From a checkpoint of a small transformer trained on Wikipedia: an embedding shortcut.
Each number is 50 + 12 x the weight over its row's rms, rounded and kept within 0 to 99. Layers, rows and columns count from 0. The size before them is the row's rms in percent of the matrix's.

# down: layer 3 MLP down (transposed), 1024x256, rms 0.104, rows 846-872, columns 0-127
# up: layer 3 MLP up, 1024x256, rms 0.104, rows 847-873, columns 0-127
down846 106:70 60 52 34 56 51 55 44 52 42 52 54 58 41 39 45 53 47 42 50 56 51 40 46 52 39 39 25 42 56 47 39 60 45 67 54 39 45 68 43 34 50 55 45 72 47 44 51 64 45 64 51 67 54 47 50 53 73 51 63 53 50 48 56 47 81 31 57 52 59 49 64 34 58 36 39 39 54 25 54 58 43 53 53 67 16 57 60 71 35 66 49 37 51 60 42 60 52 33 69 49 70 82 50 68 44 33 58 63 43 66 60 56 49 41 40 31 32 54 63 44 47 59 54 57 75 24 70
up847 101:46 60 49 40 68 54 64 47 56 57 32 61 62 37 40 59 40 68 56 41 42 47 50 50 65 44 17 37 69 55 57 59 56 53 48 62 32 41 44 51 38 60 34 43 72 46 27 58 31 83 62 25 52 66 59 31 55 53 54 78 39 47 46 66 52 20 62 25 62 56 53 49 49 63 55 50 58 38 49 68 38 34 59 54 66 55 40 45 57 52 50 47 40 43 45 53 46 38 59 55 45 43 37 51 52 43 55 44 35 46 56 57 53 73 57 45 51 29 51 41 52 56 55 56 37 61 55 46
down847 105:69 51 23 47 46 58 31 53 51 54 67 43 36 56 32 49 41 53 33 66 67 62 65 52 48 60 60 40 57 52 57 51 53 35 68 44 41 44 56 66 41 41 51 69 69 59 59 57 72 53 47 48 44 36 59 32 39 48 58 39 49 23 53 43 40 36 43 50 41 45 43 43 55 57 63 47 42 47 39 43 45 40 62 69 58 39 62 35 55 44 64 31 34 57 43 76 58 48 37 52 58 39 58 30 52 42 57 51 56 33 60 48 37 57 66 52 44 66 51 46 47 33 39 46 66 55 50 52
up848 102:61 28 58 46 55 56 58 51 72 50 41 49 48 36 45 43 47 49 52 58 59 31 45 62 51 34 47 53 49 47 43 37 41 38 62 56 53 37 55 49 39 58 52 46 42 52 54 44 40 40 52 55 53 60 53 63 43 87 56 56 41 57 72 42 69 67 52 51 53 43 47 40 25 43 31 52 37 61 49 55 68 39 73 67 56 35 58 29 45 52 48 34 53 60 47 44 32 55 65 66 36 58 43 61 48 50 75 75 45 53 35 55 27 53 40 41 58 40 43 46 44 35 59 46 59 39 54 42
down848 109:41 80 50 37 48 42 31 27 48 37 76 54 66 56 58 32 69 55 28 49 42 52 42 43 46 50 29 50 58 46 52 45 55 54 61 50 57 48 53 61 42 48 40 64 65 43 69 44 51 60 59 44 49 49 44 17 53 43 51 38 47 58 55 65 54 61 59 46 63 55 66 54 52 49 43 28 30 67 58 63 55 43 45 42 52 48 51 65 53 50 59 32 43 56 53 35 39 49 62 50 35 51 65 56 63 54 71 37 49 51 73 54 43 57 52 72 55 52 52 69 44 43 49 34 65 51 60 57
up849 131:68 57 51 72 40 27 61 63 62 68 68 61 56 54 46 51 47 53 50 43 24 52 43 51 42 31 36 46 44 31 60 42 49 59 36 63 52 72 61 47 51 53 33 56 42 55 35 51 75 45 60 23 52 42 39 39 63 48 38 19 49 46 44 52 48 42 46 28 77 26 25 31 59 41 53 30 59 46 23 41 53 64 35 37 43 51 57 61 41 58 51 41 56 61 58 56 42 65 41 45 49 53 33 83 45 70 62 81 55 44 54 46 53 44 44 61 41 49 32 51 47 68 55 72 58 52 45 65
down849 107:44 66 63 64 74 51 61 25 32 51 76 75 55 48 43 41 54 52 43 54 44 41 66 46 48 44 36 62 62 81 48 55 62 55 60 52 32 60 56 38 36 33 60 52 52 41 68 49 50 68 46 41 50 45 43 30 68 63 37 36 51 71 60 41 58 71 39 40 32 47 49 56 29 47 40 36 46 58 30 53 60 43 65 58 75 52 61 51 49 55 45 34 32 26 51 44 54 56 38 58 65 52 46 67 58 51 47 39 61 59 35 29 46 61 66 72 66 59 83 51 45 55 44 45 09 43 44 40
up850 086:51 58 33 49 57 56 10 34 45 59 51 47 69 48 47 54 37 53 55 64 46 53 49 45 43 43 44 62 36 44 41 42 55 37 63 42 58 67 39 36 40 64 42 46 48 62 39 51 65 56 44 43 46 37 33 52 51 23 77 34 48 40 60 46 54 76 41 60 47 55 14 77 39 52 57 69 60 54 56 54 67 52 71 49 49 42 43 46 36 58 55 54 57 66 43 79 73 78 55 64 67 37 79 67 58 22 59 40 36 36 55 52 54 52 75 51 34 57 39 50 71 57 67 63 40 50 62 50
down850 089:52 58 68 57 35 60 74 45 36 45 57 92 83 50 52 60 73 32 74 40 54 63 61 58 46 49 39 48 57 56 38 25 56 35 65 34 60 38 67 35 52 62 60 67 50 56 40 31 48 35 58 72 56 71 46 71 48 50 54 46 74 50 73 34 67 39 58 22 46 57 63 65 31 50 57 79 62 59 57 42 48 51 56 53 47 51 41 67 53 63 74 52 64 51 25 46 61 53 39 44 56 63 59 47 51 49 50 49 57 57 48 45 44 70 36 50 56 61 45 42 86 60 61 60 46 39 61 61
up851 113:42 52 40 53 43 50 46 51 51 58 62 45 35 33 53 52 40 62 55 21 47 59 58 55 53 31 29 35 50 51 55 45 40 44 47 50 49 58 50 44 46 52 43 44 37 23 31 41 40 49 44 37 52 49 74 61 49 54 75 20 34 55 45 47 34 36 37 32 60 66 57 60 37 32 36 65 54 37 38 51 71 60 41 54 44 46 40 64 42 41 33 36 32 63 35 57 57 55 70 60 43 55 56 58 47 52 46 82 41 49 40 40 57 21 47 56 36 50 39 35 67 44 36 56 58 29 62 47
down851 103:52 51 57 45 63 54 44 56 64 51 33 53 61 42 60 61 35 51 32 45 42 55 54 34 44 59 45 85 72 67 59 68 52 57 54 64 60 37 32 39 36 37 59 57 55 60 64 62 67 57 54 47 69 38 60 45 44 45 52 34 47 63 30 45 55 48 50 28 49 56 68 40 66 82 44 55 51 52 56 59 36 43 57 69 51 43 71 51 56 51 36 47 56 41 21 42 47 51 49 42 48 59 61 50 55 53 47 62 50 26 40 42 45 59 28 49 37 38 60 34 54 34 41 62 52 70 56 61
up852 102:39 45 41 52 48 34 32 44 71 51 37 14 31 56 41 50 46 42 29 35 41 53 69 46 71 52 47 54 40 38 45 36 73 48 25 71 43 47 25 75 52 35 57 43 49 65 58 54 40 57 53 58 50 58 40 46 71 48 47 48 56 46 42 51 46 44 39 49 55 58 30 71 49 57 23 51 68 56 44 43 52 29 61 61 72 50 47 58 40 55 47 39 29 46 58 46 30 52 64 60 40 47 65 41 54 60 48 44 39 35 51 41 48 68 56 69 56 30 55 70 27 46 35 45 58 51 33 65
down852 102:41 65 60 37 56 56 52 57 56 46 45 56 55 54 74 50 43 61 44 62 41 47 47 41 57 23 57 54 57 40 61 39 47 52 52 54 39 58 41 62 44 30 49 61 35 33 52 59 50 36 52 50 45 46 71 37 44 69 24 45 29 56 54 60 38 50 47 29 62 51 39 41 49 45 53 49 47 50 61 46 49 76 27 48 30 38 27 66 39 33 42 35 67 47 28 43 76 48 47 40 45 61 51 56 34 35 47 63 54 40 49 64 52 33 38 39 16 41 60 56 46 48 34 36 64 53 30 70
up853 098:55 47 34 50 55 44 53 34 57 32 50 49 65 26 32 30 44 57 56 77 59 38 48 55 44 67 49 55 53 52 78 57 33 28 50 41 61 59 73 27 57 47 47 49 66 56 38 37 46 58 62 55 46 49 39 56 51 40 46 46 35 52 36 45 65 47 55 61 58 55 49 65 49 31 70 45 70 70 37 48 58 43 39 49 18 49 52 50 43 69 40 62 28 37 59 67 68 58 61 38 51 39 33 46 73 58 49 57 46 41 49 39 59 42 69 41 57 50 40 31 55 52 62 42 59 65 54 48
down853 100:54 51 53 57 55 40 42 62 43 62 39 63 50 42 48 58 51 59 45 43 30 46 69 47 39 48 72 69 67 49 48 79 36 38 26 46 34 43 67 67 47 54 51 46 49 46 26 54 44 63 47 71 75 46 46 59 42 66 37 33 50 43 54 56 58 52 33 36 56 63 29 42 56 53 34 52 51 34 53 37 53 42 29 50 36 52 42 45 41 61 29 50 37 30 74 60 58 43 40 35 35 45 35 32 69 49 33 52 63 57 40 58 46 44 60 70 61 48 43 64 44 55 58 54 54 62 55 43
up854 094:31 62 49 40 47 58 70 53 56 54 52 23 66 64 41 50 26 54 51 51 50 57 37 42 69 36 46 43 82 62 59 56 49 45 40 56 52 31 56 53 58 44 44 33 56 65 39 61 33 43 64 97 49 50 34 30 43 58 30 64 50 70 72 52 59 78 43 60 50 53 54 49 51 46 52 43 38 44 40 45 38 43 53 67 67 56 36 57 46 53 57 29 68 49 43 50 63 25 51 35 51 39 56 58 57 61 45 64 34 69 32 65 60 31 76 52 52 51 37 48 29 46 44 46 37 58 45 46
down854 104:40 52 60 62 48 54 45 45 43 62 59 58 55 58 47 65 40 52 33 37 41 65 66 62 67 55 54 35 40 57 41 42 15 36 47 43 56 38 54 51 50 51 53 48 51 46 51 61 40 44 51 50 60 57 20 44 35 54 53 51 51 43 49 16 48 53 36 32 51 56 51 31 76 53 77 53 41 65 39 39 45 63 64 47 60 68 51 55 36 56 32 52 44 57 44 47 61 37 46 22 57 38 91 53 45 53 64 69 43 39 29 61 57 45 30 69 45 26 25 38 46 41 50 44 39 38 20 61
up855 093:61 42 54 50 57 50 39 52 49 36 64 42 41 73 47 36 43 44 55 50 57 68 40 59 55 43 54 38 58 71 67 58 66 71 46 59 39 61 40 50 49 54 24 48 28 30 77 64 45 57 47 70 38 60 41 24 54 50 46 33 47 66 48 55 57 39 58 61 50 64 63 49 35 55 23 76 37 32 32 33 43 62 44 40 51 35 34 45 46 62 69 30 32 57 52 37 57 42 51 52 51 59 65 46 65 51 32 60 57 37 50 47 48 23 46 46 49 93 48 55 55 58 76 56 55 51 38 52
down855 097:68 74 51 53 46 34 66 59 60 60 52 60 31 62 71 58 49 50 34 45 65 65 69 52 49 65 53 44 52 61 57 59 49 52 42 53 49 41 34 50 64 48 41 33 61 57 56 46 44 55 48 49 56 47 28 44 71 56 48 54 35 60 19 53 39 60 52 43 52 50 53 38 45 51 56 64 38 45 36 33 69 57 41 34 61 41 42 38 50 43 43 44 47 48 53 53 71 63 54 49 41 35 59 58 29 50 43 47 35 24 61 65 56 52 46 45 29 52 46 59 63 68 62 56 16 35 67 66
up856 087:64 35 63 79 18 33 49 45 80 41 45 27 54 63 56 53 60 62 39 48 50 63 49 44 55 78 54 47 60 49 44 60 67 66 39 39 46 55 65 52 51 63 52 50 53 32 59 42 60 37 36 60 46 60 51 38 48 53 50 69 70 46 63 44 71 55 47 64 40 61 33 57 36 28 37 52 37 59 55 35 51 43 49 56 52 66 52 54 58 47 52 50 48 27 48 56 49 63 47 62 54 48 66 20 42 54 49 31 45 65 45 48 39 54 36 32 61 54 50 61 56 43 51 36 48 46 63 62
down856 093:34 71 48 31 83 63 59 59 47 64 44 22 39 56 54 50 25 60 53 71 51 42 30 58 55 39 49 69 51 80 48 58 46 54 42 39 50 40 50 46 25 46 44 49 38 34 50 50 47 70 41 57 68 56 46 43 60 59 41 60 27 25 55 65 34 63 48 40 59 54 57 50 69 70 55 50 56 59 61 48 42 69 50 53 54 38 52 51 44 53 53 53 39 58 58 68 58 53 45 33 49 34 33 57 58 49 41 64 57 53 56 57 54 33 62 84 47 67 66 62 49 77 56 50 42 49 59 63
up857 112:53 36 51 34 41 71 50 62 45 33 45 54 48 52 56 35 63 48 43 66 53 53 23 44 52 24 58 56 50 72 35 59 57 65 37 43 66 45 45 60 51 53 39 47 54 58 39 55 54 55 40 46 65 50 53 50 45 44 46 47 49 45 42 48 27 46 54 51 43 58 37 83 60 49 56 50 75 19 36 48 54 31 38 71 43 61 38 74 42 39 52 65 38 61 46 45 50 60 53 42 71 29 48 63 47 66 55 48 38 43 49 72 65 62 42 54 25 43 52 52 40 53 25 38 48 63 69 49
down857 101:43 51 41 52 53 49 54 57 36 49 65 65 62 43 41 61 55 33 41 65 22 39 43 58 52 77 71 29 62 50 20 55 49 71 45 52 64 27 43 49 52 57 28 52 56 55 61 60 36 33 48 57 68 48 58 44 32 49 52 60 49 75 20 64 47 57 43 60 53 62 37 26 63 66 50 71 33 32 46 56 35 48 64 51 41 36 69 50 43 67 56 65 34 52 51 56 82 46 52 70 61 49 54 40 47 50 44 67 45 58 51 56 48 32 50 48 49 39 40 57 72 69 29 45 47 44 52 57
up858 096:40 36 65 50 41 39 30 37 51 52 52 43 38 51 42 48 46 53 45 43 73 25 59 64 43 66 42 54 45 67 70 48 39 56 58 62 40 46 51 71 63 35 35 46 44 54 58 40 31 27 49 54 64 72 45 66 53 34 45 40 41 65 41 39 60 65 50 79 59 38 44 69 50 60 55 37 59 33 60 36 40 48 50 39 55 63 63 51 45 30 57 28 47 63 58 62 57 51 50 24 80 49 55 51 44 44 57 37 74 34 50 40 37 64 55 30 31 43 41 33 43 37 57 47 56 53 52 51
down858 100:49 67 41 53 37 64 64 49 55 47 59 50 63 64 69 40 69 22 73 36 40 44 59 26 69 66 26 52 37 45 51 24 55 61 67 57 62 44 27 43 48 54 46 27 59 40 46 49 55 44 32 46 51 58 40 49 48 64 65 41 48 77 44 66 43 64 40 41 44 54 36 57 48 63 58 38 58 61 36 48 58 53 46 68 55 47 60 42 41 40 45 39 45 44 59 63 51 46 50 60 69 57 44 82 43 41 40 47 58 61 65 60 37 85 51 38 37 60 33 64 46 41 58 54 56 57 63 47
up859 098:53 37 54 49 54 32 69 61 51 40 32 51 53 70 44 54 53 55 69 49 57 45 66 51 51 53 41 51 39 42 58 51 47 43 52 51 49 46 61 20 56 45 32 48 42 42 46 50 71 67 53 52 37 54 40 47 32 30 67 39 41 54 57 39 47 54 53 50 40 80 70 65 48 40 59 46 25 42 56 52 51 72 50 57 58 48 56 33 33 60 68 37 57 57 37 69 49 68 53 51 36 48 51 56 55 61 51 46 38 53 46 33 32 37 60 42 61 55 74 54 66 53 57 57 52 62 46 40
down859 103:46 47 52 55 52 48 32 42 34 66 47 45 39 61 45 24 44 54 55 52 74 48 46 55 48 32 48 60 74 38 52 51 44 55 44 33 53 52 60 25 42 49 60 48 58 76 26 45 55 57 68 57 44 43 35 47 40 40 47 42 53 62 31 53 52 48 35 51 59 58 43 56 45 55 49 83 53 52 47 52 49 67 45 62 46 63 60 39 42 38 35 47 48 34 50 49 60 63 46 67 42 63 63 66 51 65 53 52 28 34 56 38 53 59 43 51 62 48 38 40 60 49 31 45 49 53 43 52
up860 100:55 45 50 39 52 53 39 36 50 37 64 66 41 43 64 38 33 38 51 30 58 46 38 46 78 32 55 69 39 53 42 44 51 45 64 31 64 29 49 49 45 56 47 41 38 53 63 73 48 45 53 43 65 39 39 61 71 76 43 41 48 59 45 73 62 67 65 68 36 54 43 65 37 54 51 54 40 66 52 57 58 40 54 77 40 48 59 62 58 42 24 29 47 40 60 60 32 68 55 58 55 41 41 63 43 56 53 51 42 65 49 31 63 64 64 21 52 43 52 61 49 25 52 55 55 29 64 75
down860 105:64 52 36 46 40 58 33 65 39 58 40 41 51 52 37 61 64 59 34 49 64 51 24 56 66 41 55 44 65 65 68 32 48 68 58 44 81 61 25 62 32 39 50 66 46 52 52 53 44 37 65 40 56 29 41 24 48 67 38 48 61 39 45 69 61 26 69 27 54 34 69 38 39 60 58 37 41 45 54 66 41 60 35 22 35 50 56 44 59 58 43 51 46 63 59 45 55 41 48 48 28 54 56 53 63 37 68 49 45 37 56 57 24 46 39 52 38 53 52 68 48 48 62 73 50 63 59 54
up861 099:41 39 55 44 42 51 47 36 36 47 40 55 47 44 55 57 51 30 39 59 34 57 58 48 59 51 71 66 80 42 43 77 36 52 60 55 57 69 59 43 45 63 70 29 43 63 40 25 50 43 70 45 49 59 42 28 38 69 47 44 50 35 46 66 42 29 62 46 39 40 43 37 42 44 55 34 33 31 58 34 47 20 44 66 55 42 59 35 61 60 35 53 42 49 47 55 51 50 56 23 28 58 52 46 65 64 71 37 46 60 52 65 21 49 51 40 70 47 54 48 34 51 43 52 38 46 64 65
down861 093:36 55 56 56 36 78 58 48 42 69 50 38 48 52 36 47 44 59 59 56 73 48 49 37 60 61 33 17 50 59 34 27 64 37 53 63 31 44 38 47 66 24 59 90 54 38 60 50 38 58 57 62 41 40 60 41 31 52 60 45 50 44 41 52 54 34 47 55 50 58 48 54 39 34 61 54 43 65 56 53 65 51 51 40 54 56 58 49 35 64 48 39 60 54 47 59 47 56 25 51 45 54 57 46 72 48 46 37 46 64 36 43 67 54 56 39 63 48 50 46 56 37 51 56 57 54 44 61
up862 091:39 68 56 60 52 43 52 56 55 37 33 51 47 50 37 48 51 57 41 39 69 49 35 63 70 59 21 43 57 48 68 32 36 67 67 57 50 74 59 58 51 55 55 55 39 46 73 59 55 57 39 60 53 61 59 43 55 67 51 50 50 43 60 54 60 54 45 39 51 50 44 45 44 53 28 35 51 40 54 65 52 46 61 17 64 57 51 39 50 40 48 40 50 66 57 40 49 64 57 26 53 34 56 17 41 54 61 65 63 58 43 65 60 51 63 46 49 69 56 50 14 45 50 65 45 59 34 51
down862 104:47 36 48 48 59 54 44 53 50 45 63 42 35 25 30 54 53 55 50 56 70 48 53 46 50 31 49 36 54 51 35 49 33 71 56 56 54 51 46 39 51 46 50 44 61 68 55 33 36 61 50 59 51 44 41 44 31 37 55 70 70 57 44 35 46 44 56 40 57 59 74 50 51 44 44 53 34 41 39 63 46 36 40 47 23 41 39 54 40 54 67 69 53 43 54 32 27 60 57 49 55 56 51 65 53 48 48 33 25 63 52 60 57 64 78 67 55 61 49 44 65 67 51 46 33 42 38 60
up863 096:62 35 39 66 56 39 35 55 48 46 49 61 52 33 32 46 53 46 30 67 41 70 47 77 90 44 51 64 23 48 53 35 53 47 50 70 59 53 55 50 61 37 42 49 48 46 21 38 59 69 36 54 39 28 63 57 41 56 47 50 49 55 49 41 47 38 44 39 44 62 63 63 58 66 45 62 24 41 41 55 52 61 44 63 47 52 37 55 48 67 42 72 34 55 48 50 46 52 52 47 39 29 56 65 42 46 49 68 38 68 29 51 45 86 34 53 37 60 30 44 27 43 59 48 51 76 44 46
down863 093:51 61 60 36 51 30 51 51 40 62 33 62 49 49 49 50 53 48 48 45 59 67 58 38 46 70 42 70 41 46 68 58 43 52 69 58 46 44 57 60 56 39 37 54 40 51 46 45 51 47 33 59 57 63 51 66 44 49 62 46 55 54 05 31 47 35 49 36 38 40 74 57 35 59 38 39 50 57 37 30 55 75 51 52 43 63 43 50 33 54 42 51 37 56 42 44 68 57 59 52 59 38 63 57 46 82 49 51 52 61 47 38 49 43 51 49 63 49 61 71 35 53 54 35 38 59 33 40
up864 131:43 45 55 45 49 50 54 49 55 52 65 50 64 22 57 40 43 60 62 45 62 58 29 35 31 77 67 60 51 38 48 43 55 63 49 39 53 48 63 37 40 73 41 41 51 52 65 51 52 50 61 57 59 46 56 62 60 46 49 65 55 56 27 68 36 34 66 51 50 59 51 47 37 44 37 54 75 55 44 65 49 53 26 59 67 59 46 38 80 62 39 65 56 70 56 65 46 47 47 47 64 42 33 44 73 55 34 81 47 52 25 52 45 63 53 24 40 60 25 36 58 56 42 64 30 70 59 40
down864 116:45 59 50 31 50 65 37 39 43 46 55 61 47 54 44 64 67 71 67 36 47 38 26 44 55 70 76 49 66 48 45 51 27 67 45 55 53 26 54 63 61 74 55 56 49 54 16 40 58 57 49 59 39 44 54 63 59 65 50 69 39 54 70 84 61 51 42 45 50 57 29 34 58 54 46 47 60 73 52 51 57 37 43 65 70 51 45 51 50 31 45 71 36 43 61 54 47 66 62 77 52 42 52 54 31 64 33 36 45 58 35 49 54 54 57 28 52 48 61 42 50 66 42 62 40 55 47 48
up865 100:35 62 44 48 44 57 57 47 85 49 52 64 64 43 56 35 41 54 47 60 46 53 52 52 57 36 73 50 69 56 58 46 60 35 20 62 44 51 63 55 50 38 45 54 60 54 58 28 41 55 31 37 55 53 34 52 76 62 43 58 21 38 53 59 36 28 53 23 37 51 46 79 53 23 40 29 61 54 36 51 61 21 43 52 45 41 40 62 46 48 60 34 63 55 64 64 46 36 52 63 38 47 54 61 53 50 37 60 64 62 53 48 60 50 41 55 56 53 57 44 39 37 54 62 49 45 43 40
down865 105:66 48 61 56 53 53 42 58 46 35 50 60 36 55 47 49 65 47 33 50 66 26 46 31 37 45 32 31 32 64 59 34 38 47 35 48 42 37 39 65 23 45 38 57 39 52 54 72 46 49 07 44 42 49 54 29 46 65 58 44 58 51 45 61 38 29 48 46 67 68 58 49 59 71 49 45 52 51 37 42 43 62 34 60 40 45 54 39 51 44 54 56 48 69 73 40 67 54 55 42 41 78 49 48 55 23 39 46 45 40 47 62 56 44 62 53 33 46 66 57 66 39 51 46 62 57 41 52
up866 093:43 53 40 71 42 56 48 42 68 56 52 40 54 59 51 48 42 11 65 28 36 53 19 30 35 43 35 65 52 40 49 50 28 45 71 68 28 55 38 48 70 49 48 48 47 58 29 50 44 47 51 63 53 96 56 66 41 55 50 53 51 53 48 60 64 34 55 48 61 56 47 37 36 54 63 46 69 42 37 48 58 70 34 47 50 57 35 42 45 59 56 57 45 48 46 49 53 33 38 43 16 66 38 52 51 45 47 49 57 48 55 53 32 52 60 53 34 58 44 39 43 38 71 52 32 41 41 36
down866 097:41 52 60 47 48 71 33 61 36 52 56 51 41 42 43 32 66 84 48 24 49 58 53 55 28 49 56 48 64 32 44 61 47 63 43 52 63 42 49 65 40 51 44 49 34 81 42 43 45 62 50 63 49 51 75 48 56 68 70 26 55 66 44 45 63 38 41 58 29 45 51 45 44 70 40 31 59 59 56 67 54 58 30 59 68 34 38 61 31 37 40 76 36 62 53 44 43 35 54 61 50 60 56 40 37 23 43 61 52 44 46 42 29 56 54 32 44 50 37 50 65 55 48 44 52 51 37 44
up867 084:60 28 46 63 49 52 39 30 34 65 36 45 32 57 64 32 52 49 62 51 67 51 61 46 24 79 40 50 30 53 42 69 41 44 54 56 65 22 44 56 59 53 49 55 47 40 31 45 53 47 44 51 41 73 64 61 62 57 47 21 67 39 49 51 56 49 38 65 41 56 45 33 41 52 55 60 50 31 72 46 63 45 62 62 52 81 49 73 42 70 54 47 54 28 63 52 68 61 35 64 40 39 50 52 64 41 50 45 42 53 60 53 53 51 73 21 40 60 86 48 55 56 23 54 37 57 53 52
down867 089:26 52 59 18 73 51 86 50 54 38 54 54 66 50 67 34 58 47 59 59 40 59 32 60 61 40 40 38 70 58 38 45 72 52 51 44 56 49 54 31 50 63 49 56 48 54 37 65 43 52 52 52 47 33 63 43 48 65 55 65 71 47 48 65 62 44 44 52 59 42 64 54 45 38 60 52 62 76 37 82 52 46 40 52 48 52 25 55 45 57 42 43 46 56 38 55 56 68 37 61 63 61 53 56 45 50 65 64 23 39 41 53 31 49 57 54 36 59 46 52 47 43 53 55 65 56 58 43
up868 099:61 43 42 56 46 39 53 57 53 48 35 34 25 59 32 38 49 36 50 49 27 33 59 45 60 49 48 57 57 53 67 69 34 57 35 40 51 48 38 65 25 25 31 53 42 27 36 59 53 52 42 58 65 46 58 47 57 71 39 29 55 43 42 50 73 40 47 43 64 66 51 54 68 27 48 51 59 67 55 22 80 43 61 58 54 50 57 32 40 78 71 46 39 46 51 71 49 43 51 41 38 59 63 55 67 53 37 63 40 59 23 59 48 74 67 45 48 49 60 47 57 53 38 71 21 61 42 37
down868 095:62 50 48 45 74 49 53 65 42 67 51 77 52 18 39 65 51 45 68 59 58 19 63 48 41 50 29 63 46 54 47 42 38 42 42 55 69 45 48 77 52 49 53 64 46 48 52 56 53 68 50 52 68 43 54 74 20 69 47 34 66 51 29 57 37 47 40 64 63 61 59 55 58 52 25 36 41 50 67 52 56 38 45 55 62 61 67 41 29 50 39 37 45 53 32 46 49 37 38 56 51 42 60 47 64 48 53 57 42 53 68 85 65 38 51 43 53 58 53 54 61 60 45 61 50 58 67 49
up869 097:50 40 52 39 46 43 57 30 67 37 41 57 60 42 65 42 44 39 50 40 70 46 45 49 53 55 43 33 58 38 46 47 39 44 52 36 30 40 22 56 55 51 50 64 76 55 47 49 52 33 62 42 35 31 44 54 24 55 38 40 48 60 53 33 45 55 38 43 50 53 33 65 55 78 51 47 39 59 44 56 54 47 45 31 48 39 60 73 46 54 54 64 60 51 31 52 54 83 49 52 52 67 48 54 46 54 49 57 51 32 44 52 57 51 50 58 57 60 65 76 66 54 56 58 60 65 56 35
down869 099:38 51 51 63 55 45 54 47 51 72 53 40 42 35 43 46 54 62 60 62 48 50 50 67 42 69 40 46 51 30 43 55 50 38 54 34 43 40 77 60 40 60 76 58 43 68 49 36 56 62 44 35 47 48 68 51 52 24 71 34 36 37 70 65 72 40 70 26 24 47 59 53 31 49 41 52 23 47 48 70 41 54 60 49 62 61 19 24 55 65 42 64 46 50 49 33 43 41 53 34 55 69 66 45 65 56 49 58 39 50 54 43 36 66 45 64 35 38 18 50 47 62 51 49 54 69 52 68
up870 094:47 41 26 53 31 45 43 60 39 56 48 51 56 46 56 30 70 69 47 58 69 42 44 46 24 42 51 70 50 57 45 45 60 73 47 54 58 59 27 37 68 58 48 41 49 59 61 46 71 60 43 48 62 51 45 41 28 55 40 60 67 54 45 75 33 38 67 60 50 36 43 40 43 54 60 45 59 55 59 42 61 41 53 48 61 67 46 50 51 54 32 48 42 42 41 53 45 41 64 42 40 70 43 75 57 22 52 38 48 28 64 47 62 60 41 62 57 48 52 57 39 88 47 50 55 39 43 47
down870 092:43 65 52 43 50 48 59 35 42 59 51 55 68 39 50 22 50 47 68 32 50 65 51 46 74 51 47 59 58 70 54 60 45 26 70 51 44 55 48 48 45 75 48 50 47 62 45 41 28 61 65 58 47 54 59 69 58 52 55 59 61 48 64 33 43 35 28 82 60 51 45 66 60 41 53 36 48 57 40 44 66 49 46 39 46 40 48 50 46 48 43 38 39 49 42 68 34 70 57 53 53 63 34 65 37 60 44 53 43 52 45 47 40 51 63 28 49 44 73 68 64 78 24 40 53 22 58 56
up871 094:49 55 50 44 42 42 32 49 68 41 43 55 55 69 51 44 51 48 54 41 54 53 41 75 58 58 45 30 63 72 72 44 51 55 60 49 50 39 43 53 32 67 60 53 56 46 66 26 63 49 47 45 50 73 49 72 52 51 52 47 43 62 60 72 52 58 51 45 41 41 55 39 74 54 47 49 46 53 49 56 54 57 52 63 49 24 40 35 47 60 33 21 49 40 50 35 39 33 38 52 57 64 75 33 37 37 42 30 69 70 77 52 75 37 63 61 57 60 33 59 44 48 58 54 36 28 35 39
down871 102:70 61 50 36 56 68 52 35 40 49 54 33 41 65 43 75 38 56 65 48 40 54 37 56 38 45 59 37 66 28 37 38 49 45 56 53 17 64 49 48 23 55 47 69 70 61 52 52 36 65 46 41 37 37 32 37 50 36 57 63 57 26 67 62 60 34 57 60 52 46 35 52 62 62 37 59 56 52 44 41 49 69 47 67 40 65 65 37 49 35 42 21 49 48 31 37 45 52 48 45 61 47 17 66 53 37 62 51 43 51 26 44 37 57 38 38 57 60 70 43 64 45 47 48 56 40 58 75
up872 106:69 43 41 52 48 43 44 48 52 84 51 43 46 63 60 59 46 31 54 56 74 43 44 34 44 55 55 50 60 38 54 39 45 35 53 50 44 37 39 49 59 65 73 68 62 41 35 45 54 81 33 36 39 38 63 44 53 54 52 59 58 68 50 39 45 61 60 51 42 41 53 56 30 46 54 51 63 22 56 48 38 64 53 41 35 62 44 37 64 60 41 40 69 36 43 55 42 48 48 49 45 45 50 59 54 59 40 46 55 53 52 43 41 58 54 41 38 39 45 52 56 58 53 34 53 42 49 52
down872 108:46 57 54 52 37 28 62 52 38 35 41 61 42 45 61 44 45 49 46 63 48 26 43 49 58 39 45 59 44 49 50 58 50 41 43 40 46 59 44 52 51 48 49 39 51 66 43 34 49 73 47 41 35 65 49 30 54 75 59 63 35 23 62 51 41 67 61 46 51 23 76 57 38 50 66 54 78 45 55 70 49 62 33 51 48 46 38 49 50 42 62 35 50 54 51 49 59 37 35 47 35 51 54 35 26 71 59 63 55 37 46 56 60 63 43 52 34 21 45 53 55 51 47 39 41 40 44 82
up873 098:56 57 59 30 66 60 48 56 36 46 70 52 42 46 44 49 49 43 38 34 34 33 33 30 51 54 54 54 37 23 43 63 31 51 58 42 53 38 48 60 33 48 55 74 58 58 37 53 54 42 48 43 52 39 37 32 45 36 63 49 42 50 60 51 59 41 46 36 55 69 45 87 46 50 49 56 48 38 46 55 39 54 55 60 51 40 50 61 64 57 47 27 60 27 31 57 48 72 60 34 57 72 56 56 27 31 71 50 50 55 51 29 42 59 35 30 44 31 44 82 47 54 58 37 62 47 43 45